{"n_layer": 15, "parallel_block": false, "init": "uniform", "decay_fraction": 0.878, "final_lr_fraction": 0.0, "train_tokens": 989500000}
Each number is 128 + 32 x the weight over the matrix's rms, rounded and kept within 0 to 255. Layers, rows and columns count from 0. Numbers have three digits each.

# q: layer 2 attention query, 320x320, rms 0.0833, rows 102-127, columns 160-239
# k: layer 2 attention key, 320x320, rms 0.083, rows 102-127, columns 160-239
# v: layer 2 attention value, 320x320, rms 0.0679, rows 64-119, columns 160-239
# o: layer 2 attention output (transposed), 320x320, rms 0.0605, rows 64-118, columns 160-239
q102:132092129127118123140126170113120127113090154057172099123115094127113086128083084176135170191115111166080165138172165125081206120150157079096132133131076163142113144146069192035235126104114101144112124173139142113132157156140137069130112152
k102:145174146127136153128159115167049124156177150104153164071211122202206071242098087137123135076102118159126077146081104092111111120081029164153139095079103095053095145167166146136102192126130113140138155104072141143144111146124109151126163115
q103:119145123113164144122075148103113067128121089144190161216137191159144131177133079213129152154116111120193132114096067163141165151078156093136079154105108101134077103079097144148110059119118128137126128063106171104143116101157140118132139194
k103:146134137107101128137104116185142134120173113140100098149128114085115140103144157124119109153124056101139126091093131115101131121159139089127077126138132117116203157135142044138130120144131133140130123229149161084181166165161138133137153114
q104:090134149189084118145152113213130080205119128126126049083138149115121140126144144170137124112104117081080137128111101121117104137120103112131092155100142100078118118101098175185100117100124130141152110119093127119181180102106135155122116102
k104:178153089085156163117109113125118125094135195147163122162162129139141098128151089115137134086121087191139134100129110116130110124110134096152181127152140149137148065156133113107104152151156136161114151110117164139131189127135140166141121093
q105:119183214082115134147126128101141103166122198133139115145065105084097077170131156113172101152112129101073154143134098156133116163139100147122111106136088110143058153100104130130167169183233052156136061203176106103080091137127185074072103090
k105:144096156061134082056175125113112178159166148051121185128137143146123130083117171212123105120071123177121074165184095183090121092111124148141127122175098140111127158092195123123085125129130100166180186128099117162144133101144117194096089172
q106:164101168109125144180141083093123146109095105136110102153114116150123101134083125108106106112114166153115115177130109132091120157132155170145126081140092163147085089159124082147139168096114196160131146149158125131050149094119142135167067116
k106:131134159115115111069109116221106121128134128103188134110204101104113144148119139150134134092112117024171148158132178128146141152131166165085119157150208109133132093164140094102179108101050104101090116164146092152130170136163176123098181160
q107:218081125060102081077078136187094153127120087157110076088101095173147131120164101155114097149169115123163143150123136164109128174121125148108060134124075165099078191088146169191159196180068120110127128134156178155109103187118125136134152097
k107:137073154187149152173188108124098105117091121148126140114092212200118127097120152106134131110139126133087173098096134088153169114196122131130201156167080127163106177172148156067179083094134188105105163044126110120110137132140123142133125124
q108:133138190043095078160124092118161131163155128190147137141165149033098135124105141058075117121061151138147155128097107146128086104153125164161132098094114121086161147158154105119096101140142162134129192119209163159146119153135093134100127123
k108:119123131170183079132098136098052116153084125093101110109116127108168141187083114115163109094171108062079170136123153119170151182125148092077153164139146110066102149155113187137148142124050160138073077150127027112157066100112122131119109197
q109:115066080109082182117145152127162149117092066099091140140134090118097152082091165101157179150133149122119068161098135098127132104131148077148123073101108132115102140132145146122149195076098205090138192117101115174113129096107135130108100129
k109:141164109174178101106121155122088142193127144177145124109149099116102136168138084183142102140149078140134184142146107167136160149091125218133178143173117177000172118145123117143115081081196136161109130128036147133111179136101132084117135175
q110:154096136150049154255105095144072157179157150137135096159083126161088147106137108182153138156155122116105149105161149089199156149174099112140115127109165107140156058097140091084134125123170089121123115129112113169182095144152112112140154158
k110:144128134115147037130140139143118135082072079143142112088124207117156112138065096119101200180107088149165151206119119136083154103123128110114177081067120114077124144158109143111183110104141134151138124078115161140152151089142108157104144156
q111:107164147114093137148101091104086132172134123184114043157127137149152116166155139113154156133103085121180114109068113134150135103119149129131147129085193116113057161100143082076079078131183076136189131147162115111183128081136170044117114143
k111:174135079132078107134102179159076142128204147086063198116087127075095111157101113105091158106115178055071093064194206115114135138166139105126145158092107097176128110127128140104147067147125188158123097143116115123081113202101092100129154107
q112:150151172118139135122104160113127144093106107177063056095065118143182087164157146138129143129084116105193129130073145120144250133093114144097169141193173209053156082052061094131152145151110118171140138167117143163126138113110103115138172123
k112:090119118101140161136172109168148150179134154058041064186114097132070112100122132109069112115132165091111070136152154102101119177140102098159079180118117103203152188169078110158129096123143139081132132133172143098070104131133156108161153121
q113:088103103101097139116066128067156063088111130138109183074167115082052125140124102098126133093162165162108117079063147119118142173084109178146100107112106146135072104155191112153110126091084173151109146142110150106177066134124071144132077127
k113:134143190132087103152164181138088156079133140067138128146063107115102166125110172123084102120109035107115145131174138173158108100199147119119144135180166128169178131109115094090127047115183104185136122180112123175096090129142182110060158185
q114:132114132149136086032094073107086073126100124121106136197194112068098092081171151145150111105187069201155079151092148130145134118154132162162215082097122203177091116110044140147113118087134116086108134144119145093181132158107124152142189126
k114:092105127154142159152158131149104135098123105093147106158133081154091156189087059151104140137123101128101162106154132177139167061098142021073096121072128085100115079097132150135186185152122128129153099132157202140110135091084104129154132170
q115:183088114064115137136148086082118112130134114130050141167089088114125104142118150157134136081060152155148137106146100162108120094163169098088163096125082089072144116096138109100138098122098186109129103117106140125158147089151155058128143109
k115:136122154108139109116152132134138173149097195149185150054134137134208121144192087112105116133089136111154185141145137099145117154138133150099147175161099067110106121153116111158158163118093156145102173116059122129140153133138107140098089102
q116:090144135141159087127175098139163149114143120158127137135118131111152142146137164133161195124178161148085158162135105149163111172092097084127113163108076120130134112146120136130170087092088168125102137153103127136183105142063156153123128107
k116:134141132151161120120131173130104153121133162177146119172100146160195117159102124144144117123069091137136105130142115184138159159112151141130153100147167129113159128126121137102121142085114102141093136056114121133099144112076122130113175159
q117:172133166112110152168153139123088105036126076118121192130163163114104119123174192119155136121172089156092134111146145108150128132076130142105171168114149163174067150149210229190099099105087139182127134125142159069110147115138102134148145144
k117:151099136164122160120116094160162146135107177060155107120189138111187140144062178127098181131145163165142113148069106148108140145162179107122082163115125119105165049092108106102177155088110116110144140112117153109140150101128187142114118135
q118:139104137183098119158179154164180188075148086149181098127174135138106217151141085080099048148093176190092154150135110113114142067122101122152142110178150142081121111126223133082136138165139122146123131092119100120118177131168138182057105102
k118:152112138074163138065178146148124138107141159109097148166122176167176124168164140067126154154170103102107044154137204145108110192123126084171065153136154126211136061101143122157130114144128202156141181104108041147137142131147135094120145160
q119:133138187080142164113100132101119145208157094068170126148118058057074142089105112137099077066124144204152118152112185139164157135084104079181103129141147144138164105130168143131075097165137165137123098147078190184137120159069096128062117215
k119:135119096182123091141104124099134147099133120150058109176094183118173145097132078103147096122194161116135168082147107079169128095148135166143118173116122120114079121128141113153095112117187121124080161167157129119119096143128116140159160091
q120:129157103125163142130135179102098095153133128150128138153124095087136121143172197112176148134184119097141138202055105126125087117114101129143180164217114129199121107109164134186080184152123121128198133108143157080084135190173057115161143144
k120:088139140255102122119110049167136131133143127077186093079135092111167103113112171120061134109154159161147126130141130153138155116092160105095144072146113195145157207109100076098097147119101158099049124122140158123102118110140120122137089157
q121:130081153127117116183216052092098099128129115156080193113105128122106096112130088159112146105179180084139123156131104131111124133099164150155136133095152107199197112120118118111116135138133141133114122081139127096115140143159127115125150123
k121:152144096190128111081122130161144116167112134091116134132152164109162134183155137117082164173109091089158147137116112077126131133144116197138104064174120169115135126115138124145158160101120104103107138187114092125076129064107176137113188197
q122:081108083124133121106120084153164104129125109102142112115136145117071105149184136153176084186179152101155114017154127129168113115142151043129094110120142143103086189183136128098202109188125119100166053170148210113076132128137076109171155174
k122:111141121052069103121164108073164119145113066118096222115077150171211071159068141113161177023099187156137130201177155131096144110168095132124118062166146116132069127128146121107124183128196099160126157185165093149097100091124107081140104093
q123:092126079138135171109174108145110126117101116134115133078214147160105105023099120205136147127102129105056089113152153098166128187087110063124111158100111103154132101050129079126135144143173101136114152214176128135178115107109157116134152149
k123:196151151094144097131086121111127106105129096113136089041129064153173095140138107149130146097069153168169154124089159161166145096130160146115105152138136121152170207127173131120093112116118055123223102158067135129138189123079132096141130105
q124:146139096152161152140162087100132147106109146146067029098105078104155103118102127156077147101194108154109177134144134173155128167175119176141235096153139156133129157085102146058129171120146094109137177087147104140119102098073130116066136075
k124:185145136124118109122142110121188145179126072131176104143126150132137098132119051102124183133071151127099087079096114120133178117031142169155099119133146120119055130155177159150103149124118135097142108200175137092117076141120138173143116157
q125:127157196079130072141175095093111088122169115219154130108160156114073116166152092133211104111093086149086128103144137164107145102142103129105136166095194097096065173045202130133122114126145112187133112168168120068150178101108149162157130157
k125:170119200067162123094135142155130105128124151084080096155157122089108127101070113138101067187131063131069122122116146105130197161093120171135128114072084082151190149112150145146130083131100141072186130175071121087161135154137150094117198142
q126:165088126116115131137103086127058109156118171044123150178115109155148149118101136138091133113148140065110116082105109141175151105158163117114119131099144129105155127132093152068157160128074152144132114094147140119123059176117135071183163097
k126:166168116154197102158138149138094065138103123147101188130117108093084150158160144125121155102119152132078116114155105124155129138129103115135137194191168141140105196056130158154124142142155119077157117230141122116061134080121174169152121140
q127:138126113073151116123123138063137149165161133168125143111090182149120143072101115143153087128104119108094136186158122145115089169145137139095102158091092096108138096185094088095118122098127090164147120094137185151096164097149146101064183130
k127:089160128082120134139076116212104075054122105134153128185139139062111080157188174135172152120095074119164138147133121148133134072099103156123147104157156103179096169160175174168103143102081124148166132128187090124144101171138113104221120118
v64:110052127064142134131120130133168151138111148157145179144154139155156106115127100105156130180140077157104156115167126143168067145112132119104062136143113082137133117098195189144146030133113148141183162123109204119146087122107145097122152053
o64:112123146148101153092134123124166061137171078114141092140133176054152105099103159101107140109137183145148162087124126111023112126173182140105132090061142167135136120097116071108126124110168190094140111119092089165154154088132135153180162118
v65:122137126097145086130151100114127084113154107108126146115119114093156149100121030128149083111081122139125072097087100150150092154137144132121190138115095108119159080116103128171094129130074159107180144086152083095125112082073162133212152211
o65:123164160149107147118116140118110139142123149076151184108112216163049184175152137132206167113156142099127087105158062197190112110152183134120085109107148162151132160127174114125162109112194108179102138077142101129142120146129124108125069112
v66:085070123119122168105096098088125108103159195115190125091110138098127143070162141095117139154138093122176134117137128137179127168161140138141142167088112142109129111158133163144181134111158123101165159139131107144108070148109087136151119130
o66:154125066118162185133177149039158164191185163140130118189117089153082196137141108140115174119073103140097104124085182137132150112096159105135132147194164166135140174133093122159107125117136126139093098090155125105174115116150126034110118120
v67:158140122143084115157083155170133151120063098113134147130138137134154107119084108160145106096127114071126135124168145179131023097153150190179156138110131122189130072134166103158153158096054171158113092130158190086131097124129088139141214116
o67:151128133149100123131125130072199097113138120134160116099134169084125159119156071138130080109107096083180087114201107078124178149192185077122113103103127136139127123090134133137113088088150170118187060150146099083124117125127155111162143137
v68:089098125171152123106088126164116103130038168152128168194121148089146146158149147110131163130159133082144164174136195154102082092180144120179099065098129161120111073136104079127149140149114203127144186125103156116102115122194143100123130151
o68:128201081135107114128121151096169123127106151159119144157089079123148141089072125149148111107123175149094113127110115073104107185119129073141117128135122116136154141155076156149126081110040137133029161192134141125135161163093105137103116127
v69:077113138154162082201137175140169119109118133142109151114128111141117151135156090163143078157149134147166103119127114075071067118103153208174116124089118129102082179155145174102183067149085105104133122153120214101143114088157117122129127127
o69:137115162102182150086187154104131110189081126140118140100096114145156168091173127126146127196103143103109137134098139141082188110113197090100128132091068135101158135136151156188162073132107100164171090187126099131097163115165148161124131109
v70:128121147113103151156156061122139080174092090071062141125094076137137136091142150128165123079053095188115109069135148139074146132155134133159102156117142123142133105097126198159144115192148131130064091152140099164175146150093079119126120135
o70:163091147122084114123139180116111138159137140106180081094113195145115109068076140168082176099152111111208219166109100176133125117132165148111109173169169103120149115163142095121111091122164138151161091144133066121112137205165131157143127130
v71:113136108057106096125088134171097150122139119153081114149151135100135133057124101086135080140158169190172094113087122116122055147182131108197146108162123148099055173095073168141133131095160102176099140145109067165192144076137126086127170111
o71:142107146136187148175122169137126103160055153176095114123101189176052163105114080116141161069176093126133085106046101101112135128154115144122137107087088180170144101132099130075119151136118139092102089135167129172072158159080154189139140139
v72:174138138166126124132127121164099165192101178146096146122141171107153164129086110114086135083139167107155095120098157165160117115139147113142160145169057151104155165129158143142127113109129124152167153119106211084148088100140082175128162095
o72:138136148130121130097167085191102133103142099132094133089133113111138129182167184099111144164111161120083120094143114148174140126087149130192152177116143179118147144115095127137149147101071130177142095158089104165131164130147149125112099132
v73:116126129151112133092124155155116107136090151138154100098159107031122139180119185156120119174115146138087124126108065132155162121142143133082102112135148162181133106064135100079124132165136145134159179106114155125126135086140108145143153132
o73:083128122181175196108212142081123143109176146072157124183179150084127107126129114190104138194135092117090023181183137049133133137133138069087109063132149092120065108138160075164134155143087146180134150054177114163222113156058122139167085101
v74:122126076143137083157181137132064124105135106093096190126113165145144098112164124132118138134166091132158113154152156139081144112156079096149114090098141115152133071181105119076099137115137134163098107076107165142120123140119130070075120138
o74:081112178108099080079223131124137109128101123234145051162111079159154095148151169122111068100144133168128155168113149137108104153113138137066118159130069187192100211169120144162102162093128132078128155172094129118081174146106102109132145170
v75:124150098113165094146085099153113113152149123135137189134134063080114166192168149124137166164108073181132158172109081139155095165159094116124161085120124153147145111111151105130123144124132137135104123164113119126072097147134143117114179108
o75:151117132121083110112168175165105144114161158150167099184088124111204113145150127163117144108094146141124191077153085105128100179082207111107163112073115196107196095079135131087177182155106125128155137039126117107134128137124125159098143163
v76:125130110173133124138096182104148127126143104140083102126182125098121108070113097138193075105105131065115138135203097138140147212163033111159107122095076122071117099121123113124110128109052140090144159081112202132077106130122128114102127115
o76:167051076151141117158138122156159105108080168166123171150131131169065109147142106129123099124148146130102109139126109091112115099171121101154142183001170125103116122134113175113118167157149071186171117102128138155129104156210131122130129138
v77:120108121108105096088122156131121068154181107118121130136087130153132074071089159140153225054110108106191122091089173187111054106098075131085142062172153183138160157107132150200162076121135161164179202097098104149215103150192101132143094139
o77:151165102106153100095056138164146223100120118185149111151136137118085117146077145177097108118143122180064121096183079081107082126175082079131155158119086138097135132137050116120114116141156128141138101151112125113055160151072162093158132106
v78:164137168114125094183118132089135127136141108085108134137118091173168127159107092117129124106100100064106139142134134106134147066108106106122112151096184157126124118138118142127203149084144139173107133088180107115106083131182137115175152180
o78:196186095092163130161133119123168132155136116149164148136188113080133144127132119079139138181161080087118159138061157139184065165164103189161102155099185098137082115073121143138179124098131122204172158092125125075099143141136138086088137141
v79:142176157178107093116107141084080128129142127060209088209138108179165123173144078098140142156138061152112154140126160161173109053168126146046156103202149104060168089092182158114119130119103167145098119108182121037141103124165139120140094104
o79:114113151117097148211120108124163088168108103136102106126152123075188193086087174151181099112160142157133135123101098108106084064097094155100171081115156155088112111140085155191166135130099135149147138143148196089121166156175087142187108065
v80:130152110067140154099114071118060111169091141147136109170130057117120140107059116114117144122157151119180102134094163111118135134098172116145183165106193129160217120140148121110123122122073133131153099202103161132086135079148149096152056157
o80:166111142159132132166201095110135129109103112117151153154140171143109080122158127069070102176113148122167171165141184127158103141199146156133131132150127145099089144122113155049150117096161175073131154095133173181159043112136175165159120137
v81:127099109109130105134104142097129117120127135151160115145150126185146114063105184164163113135143162087065090166131135175064122115103087087102095147110118082128122162145060117154187203146074149144142143158182114179129134111153136077193070117
o81:123086103189142113137201132152108122114109100100144056080114104104101137111071109112199105124109119101181106149144070163128145185123101182181136158102165077139086116132126180053130116131131104137143185178129173115089129122126134158137120160
v82:128155150094110142164110138095081159042157132143123166108107162162150131108132112141121067107167072087105137090213073101188108151149159193129149122159096098111118085129178140121067113123142136123114159108126140132140207150153131163130133080
o82:118181094125101059110124109147108150141156128182083164130117073115061160139095109112151147106128146088154128135122162114061126155139093124157126156094157146165131156119062128191107182127101158108117131111147144165133141139115141128112145171
v83:114144110104151076091187139103130116182121059107087166171123146116136117104231156055138133121137106114111120076161103143119150139095106094143108072090159152158115175150166063134153092158113087144092128146097108129091104109074110145094157159
o83:096192185141089131096139141176156141101191155020090165148196156176119133136134120141123143086174140165164127148160087092113128122065154125129087148121097141153129074092047055170131111126185115148141178086115089035159198062151148184082148121
v84:147136097103170140145200156158105123196138124094154128087196130103113133138147159115117059103090138185150038089127114138103162180092128149122178136101143078117129155130127130107135053124137133131117106181123096138109115098138110161169128170
o84:080138099132174202059157109142138087103082155094101088137108135129163122163116095146156189075126118088097164128136109119130106144115157129177152165098149162139124169104098113109163145143144134157096027110099146111121128133140152159126166051
v85:160193141125102152105121086089082134135142179089108137111080175090113141096050156091158151118137067066127110097078155168160103129144175128110208143144154051096166120097154081175082156129114084115172125094137175143092131104159163137148090114
o85:075096091118120144127117083141161208147157091171114163131190066073169185167233143145088121136097134068166153135163121119099137052116114131149141119127117119135131166075088102149193082044126112110123131088126123155117092080193108116119158144
v86:130112086113225189097092160199129128138089106148119152075130122128163137135139092087206088117128122098179122143170142184149123157171156159198149155175139147096093149124139142116120168129084073067104157153115105145087134150130136132175184083
o86:141160149103133127232140110117067182138133189160172150187144129158143127115174104081111092123135168153118117110112115103101139129176118136238108091025213101102135144143164105032096118108151112138092142154095147169176086085169092070125085147
v87:144144155088161124139154103105143132117193160162152029140105137033171193106096157140172114123026103070161109082113082121127137075099130118155074126038077142091139106113115112133179044132135099201137091179119180137092119075151134152147120176
o87:127087131160219190162070116106141073127116175076154181122126087119161058090155104067037153079147135070148093114104087092123153109132142075097118192143178144109133173073077128166112121109178107174068102079113148077118187172094080127156104103
v88:164077191130108131111166183099132115080064111124122165156155139143143138092112093109192122163144143098092110175177123144139139145123091105161105096059146080126100108148150135133145163110115149123146067132134143108142139137234092148140160113
o88:113202094160189125171158171134152119153157105119110150106161133160177157088125104113073098160165143176134115091139090160136093127143088178107141136117191185152162092183082105078152162171074075079143110111086078155063130094130192068166137106
v89:142125165118102093110136149108140156132109119162112156154161109079081105169133132110130137168121129095148134125108136110118172195075181148125193145139119131174240079158126130175186165061129105156104132112077122132122124188117138125126154145
o89:162113056122144154135096119134148122155155156104065162136102086120089037170210162092071172132126069100064145085089101146131117186190187091137107156158161129113212187166108136082125132138159177186134099120191084172084144121101140138098122138
v90:147172125167124215125124096114103076109105155140202188158182145111176167105128102148090102136107155113134081159149107132150207129099156084185113112154131141159124085159124185103129148141132181195116146149101172124174071056126102105163106166
o90:157156098122123137102152205116153130102102051140169160064172155192156147103186136115134139149095141089134154104129169083111178164104089157124144105184161138148139154143169154157126199113143164204153139126160126161177116104134073108135132140
v91:079180114161131126115134166164089110147190105171147065092120143142128142092145187106082140076081114124068089162120100100100101131173143121109137113100225139136162118097155098137187142159096163085130171184126076070102121075126135133170083160
o91:174105180109141133156159054089127108108113129154068132116115107133121163136099134155095117035110145114174175075173153188229170141120116101164157168136144099193150106152094104193170073113115145160084093139083152114117120177153057049085062147
v92:119129160179130144123107136159140072161114130071180128148082097109087124084167112080083170129075158159111101102176137137122173150173154142128092178116133138157132181116095073134129139102127133173133116147150136155123099116132055114110104121
o92:138138135168174150114113144049149152103134186127096130123042215135148128179152126107086086106150139196104124203131107146151119146109116145125106110115110184027123119135115133128171121195150079136127150118114081148128134158146083154098163118
v93:126043129104138140116151178171111113051141108128080149153148118126135125163095119191080081103083155192120104161137130131104120145135113119111115106180107189138102179139199105187150119150187169121174179131119191165141128196130106138129120116
o93:145144151106185178121109098112113086114178105185092145090140065128180164153114159175082178101136129130110118101103122139145128139146141171165151118108130097125105123114115107131077146177133169194118160088181184079117201136162172180211128118
v94:137117139117150158060141108103154156119119162089095074158126219153134142171085091144195112091101164133103105084159167112135106144148138160130151138123146109129126183178090067126144146150199161102139133122134098155118113135159145100141065118
o94:126164170157161116136137179133150179108138091172122112173058071120163103124121196100093135097157042123102111106072099121131154061134105117121114103103148180152122143136131155177138119098143081201091125162132096126163109095110143129175176135
v95:157133153107113121103206166156121107071114164099179085147111158114103100137172173182092083162104089099133161111106169098157124126122135114130117123129141098159161115132115149102139147093084132141108086121116126142098115095138143107054095158
o95:152112116104146139095118113106127179142127093081125195137075061160167111119150157086169082143120055159166161157135157155125113099107152141132092133112040108094160147145099157125125181170174114171156160111197163136127148187114055083112104110
v96:151155145119126153143145121181110051130141139158093161155115124157085150169127100157154118115117148164098145103095211097150179159131155116104141138120134145138148199149145095053074153126121123151180150156144071131108102128100114153103117115
o96:139100134145116121106135149126139113087178123078152090107099075189227119109089126131140116170114142114085082137088109157096113098160128106085097107143081118131150181085158118141181104154067191119124087134156138173119116118130103183122092144
v97:132099112105099081156133092162138098181100122147163142140133116111106154097112106147145141195132120097146158053122072128128143126160061114164120123181156135157131166133084136197144144066161088194170126148149150149108105061135096104133118154
o97:158159114128157090089145155136111117118103115148155205073147089156099178171191115119055118123191168132103094109125125131127175109139131147057123065150075138125150137142148108049131095110150152158152132114129058082193096200151131158128146104
v98:142103166198225126194089194158115116112148105108125124123141154158192169130077085126146157115097117160142111130116158151114071170157113121167078131127104074107101084156162147212124102155147138166121149175122160128129087168163151141144168136
o98:091153130089118117149166062138081098167091143143064096121139117149112075103129120108072141129072109126084127078110121090127190136152088135124093180146174207140147086130118051146188094190168092145093075094156134082102103152119119119107078093
v99:131118174154116084152087106187088115111172139102206092104131127117144133132171143127148064113114119114102103169083051110114076132127160181067146166166140094098118107105117094101102149131132138126185089153153153161116136127140096136156111093
o99:075126157121138120168143149139152091135121182105089134179135040137137126150134191172098141148113174112175100101143104146114091150146104112145133133135108107156161142107148162125151101086155113134106129146166127153112100102116164136152117110
v100:111078146120107072082136133114136166091149139096106195097155072174117148171158170130176136115082053091136109104150197126116161153061103102107126141098118129120126085182084165123108160059120158146137159092082087137072140100130075143124128118
o100:078147136122109132089112099134156099187082164160137108165187134095157095095174129114149168091146079091088156076148161158154118129094152086178138159089133115167145135084112105136172177139113062099138139133154141148186096089043123117152111042
v101:086122086110081094140152111137172133153151098174117158156123150114106056122124157102126178116140171140095084132104168121126098117146146073076103178124179100088198182135093101139087088089120104176128133156092132046058147102135098153152128070
o101:127099146136056142107169126098107085087168039131159146096154135176139188167133147043129098094126143117117074150137174138081173124163123103162163127115121151145148210171111091103089121141092096065148159170109143186095123135177149131118120133
v102:127086076161112093051100148095098093124074182085176140056191152123115119128109120115062133140083116137149219158089163126174120088143080142123109108202083152086207154133155146074088187128127179142133173057152141131147101183142111160102176107
o102:119175114076140167161087139146084168170124080161120203118104188133175156120046107073123144152083155129133091147143166113093138160074061051120111099163133156130093142157112153093160145120134139063129170163139170121126174120122105103134140058
v103:145208185129054138128109124138135125134104156114135151148145109142109133167160141083130195083160123062079161113105095161069141071120133077136124150074106192149181120156131123025125140092118076150178106136124104125114101047147109150112134139
o103:116106164131132142137175080105142125115097180161164088112165140100153157133121124124089125197159172149085060195145106174099111178091111077105126115141130150088162129151104115145200097103165183153130143149158045139141133133125126101054087188
v104:139116137079100078152133115056147115123179210098126120130064121074138138151115192159093135139086161160157102193114133155089177184124172113153194162100144141103118130174119137145113141113113098148118144165159142135129180104132143128189101162
o104:106136139118110154128089205132121159103124156085063166181122131127135141141138123128154081151151155114113168169129108057057127094105147186088172128166113120148085139105172135063116111085193093143153081128137165115066073136117115133139125132
v105:100117174103084192110111189142182155119158125090130091137166129156121087114106103151154087136145170110122150140179166127124160146176165084104130105114182163115159145087108095086081087131123122143080113171137147127121216182084068158083181177
o105:154097035178118142142114100121137166152109150130169078201095101109107058165129132130105091110156129143137148121109090135133151068153133115117179130117116123089110095073141095164189061126073111185125157155127071135146119103108156156192117115
v106:138162163166153118097069116140099178103103168116114153137085119095136112142177147117125107152111080086135140168121206143124187131159114160182227148128161151152055076171099117167142131147143215105139108123138065136111127098073137094163103186
o106:124155155140083124078141151109173175125156144118131117134147161093142200120124131100147122115127138095139158104109120110149155177088160146101133140126142088078177104103098131088191161121144064146166132191198119138067102176097163175096085112
v107:088094141151122133109130049129148128140147155133155137143159111152120108116167192103088082064178133104129137140167135180120145130177146095086124066151111121099068128162096167126137159142140118121172107173159063165114123079071149160131101111
o107:114130072162129160128171151219191180114142092147160119166106150096094186137105119085098119068142171185116132056137089188113172129094124094147143162185131137141076106159188161083105118142131129217132147151144215131129137092092122135070159123
v108:140123172117129186184166113142063079134105158115092078118096133106076112079161135143111138137103139069070073122162138092105106151175158102098172122141115084113103139091086133086096067179120133177141126130134143176127089092120181101149147144
o108:145111148129074113108143142127144161109133149139169122115082192170148111146101127146099132156079159155087098212090154115058100137151134114142134100152185125161112108118116142206130139102140111184109114156115170112099152160167115161124104161
v109:127131099129174178137148127135137135149114109098067110114140081122142133101135144141087117127083115121120143115101106112132154199107121128095117105113121144197116113168163151100087141111140216109171080162108125161107084149101133101168151078
o109:123149127133150080071146136087156076142109108106137182120144169066134115137148139138136120079110138117136105119073162099178090103097116126062147129189161094215167107090101124046141128162128066106142132184112134153162149111145139144109187145
v110:131149102153134099110144134084156169095129144140041154105108138104081100104104047094174186098133138113098160166091160122134108143159150143128115093122142151187127156083122075107116130144144157137163113213206104082144161114124120117152130105
o110:163180145144097096096154097078084154107148085092099146182102059056182192210101070160134130106101067124117115148201144072132084123105165078097089115144092142141080124136151105139094157078109038109100135154153165119073113106159191151093150123
v111:122144154144198018099106110117148116132146108053101056129150092100163111146131177113146128131127175146158137152113057169148148086093122120070128119141108186093101127084160122138151139102144174138140100093117154124087197172091129073130047169
o111:145085126154138150154123100152140130104168152098209184125109088183131124110155122147105165105148154123135167165095149093185124115133141181149153147135118135121128216176111162099082127082104109101084144111101083135204166130092045192136102069
v112:096099114108128110132161161091121131129106112092118144110156078074120140131098132187181171126163069123185122159146161092137126133147219135037136085154115091163103101098107128163117156107158177131134134125119131129105107089098126149115104131
o112:097163081104111118111125165149149179104165154160128131098113125059112142086141127129140067047054112107063171091153181110102137156125125086078053090162146147109093134130090141105166152126191130158141106113139184153124125094110158156134126132
v113:184118098134109142179134062108189125118129130149163071050161115154151057088137157112128206165103049129140092087152118112231119125117150104206159142128120157094145102185175119136149152151189132048163127088117172086114131112152057146103077104
o113:121047181162178121101153125094161172156122142111151153081116125146166133146160192112105156137122148125074099080150163093136134126097132120118123156153119133102140136127139111085141169146075100179171147152070123109161177132114127103157090079
v114:132107134129126089137136105101151124084155108104077119093073131096158138148165086123119127112135129135158147188132067148100157086158162083056119140162124139133177117089154133094074060144213138082108129132092130112099173103115152108201146132
o114:171120134133095112101126190094136134087152154083141160141068135135130184166110097096217171146117142104079112117134095177086185146169095122103185175060177158108030196185072114103211138083114080112077094120121187192152133072124131094101059143
v115:122078147095132120153145082103126180078129179110156118100143134046104098076157119075136170130094161098142149124136198181130114181122154158180041133099125073193121129093172131130169147147164090151147092113077154139156103165191156092114104142
o115:081145152098203083118134109130093128150053167164153146141090118174192178141165120121090136126078077131165113099138086078108086138210090124160167105184201124068134118162084106189095065165083116084172065141230178099138169106059141125100122095
v116:159133137069110168114168140114096119149163088138095132145059114089179087121157103126107157118083147122137142183100154117142144101180146132141194171112123102103167117169118139063061133125126133116096100148130137139124133100173126120111166143
o116:137111124158075112106122182117187111082089126091094161106105182167171174192114138103105151162113159197178164146142129109177105158155130122205059115136162109071144119181118105174164157077158124134096138115084116144142167126114172149092137098
v117:172117113219128069136132134142162105074096149146120105157095085197105123106066141103150117133134194173128163131137139093157116090155141146134135115106112220161064086099156139147124191156085117111135087132075167104133137098146098176121174175
o117:154149170144115131182146139183198106112147080162144161101156163141144143101120117188108139192178136166150177105129145178153124083160136100118190132131123159171103194106145154179048037230104163170148100097147103104143077133080110098092134179
v118:074131122073078146152106130113085119168074088170153177153122130132150126141171112157096083119126122074127150137137099202106123099141103175179126124075157086148085105152151111133136119102105167125168131182082135112159151135148092113098121082
o118:128180109139134120156109131077115119130177200181088098130122124147157226118176222135125171178142107088106137134122127072129136111120129216088141145182129146195090121140132110123128139135130136093167161165083133098051112166068143127168095166
v119:083100132089078159148148086144080112129161101116148148169161134118119154129127072097087167130061094137148078063108126143073095144110166107099143183070109122107107135144082188154140116102208188128164177087129182174087155077172099143121071091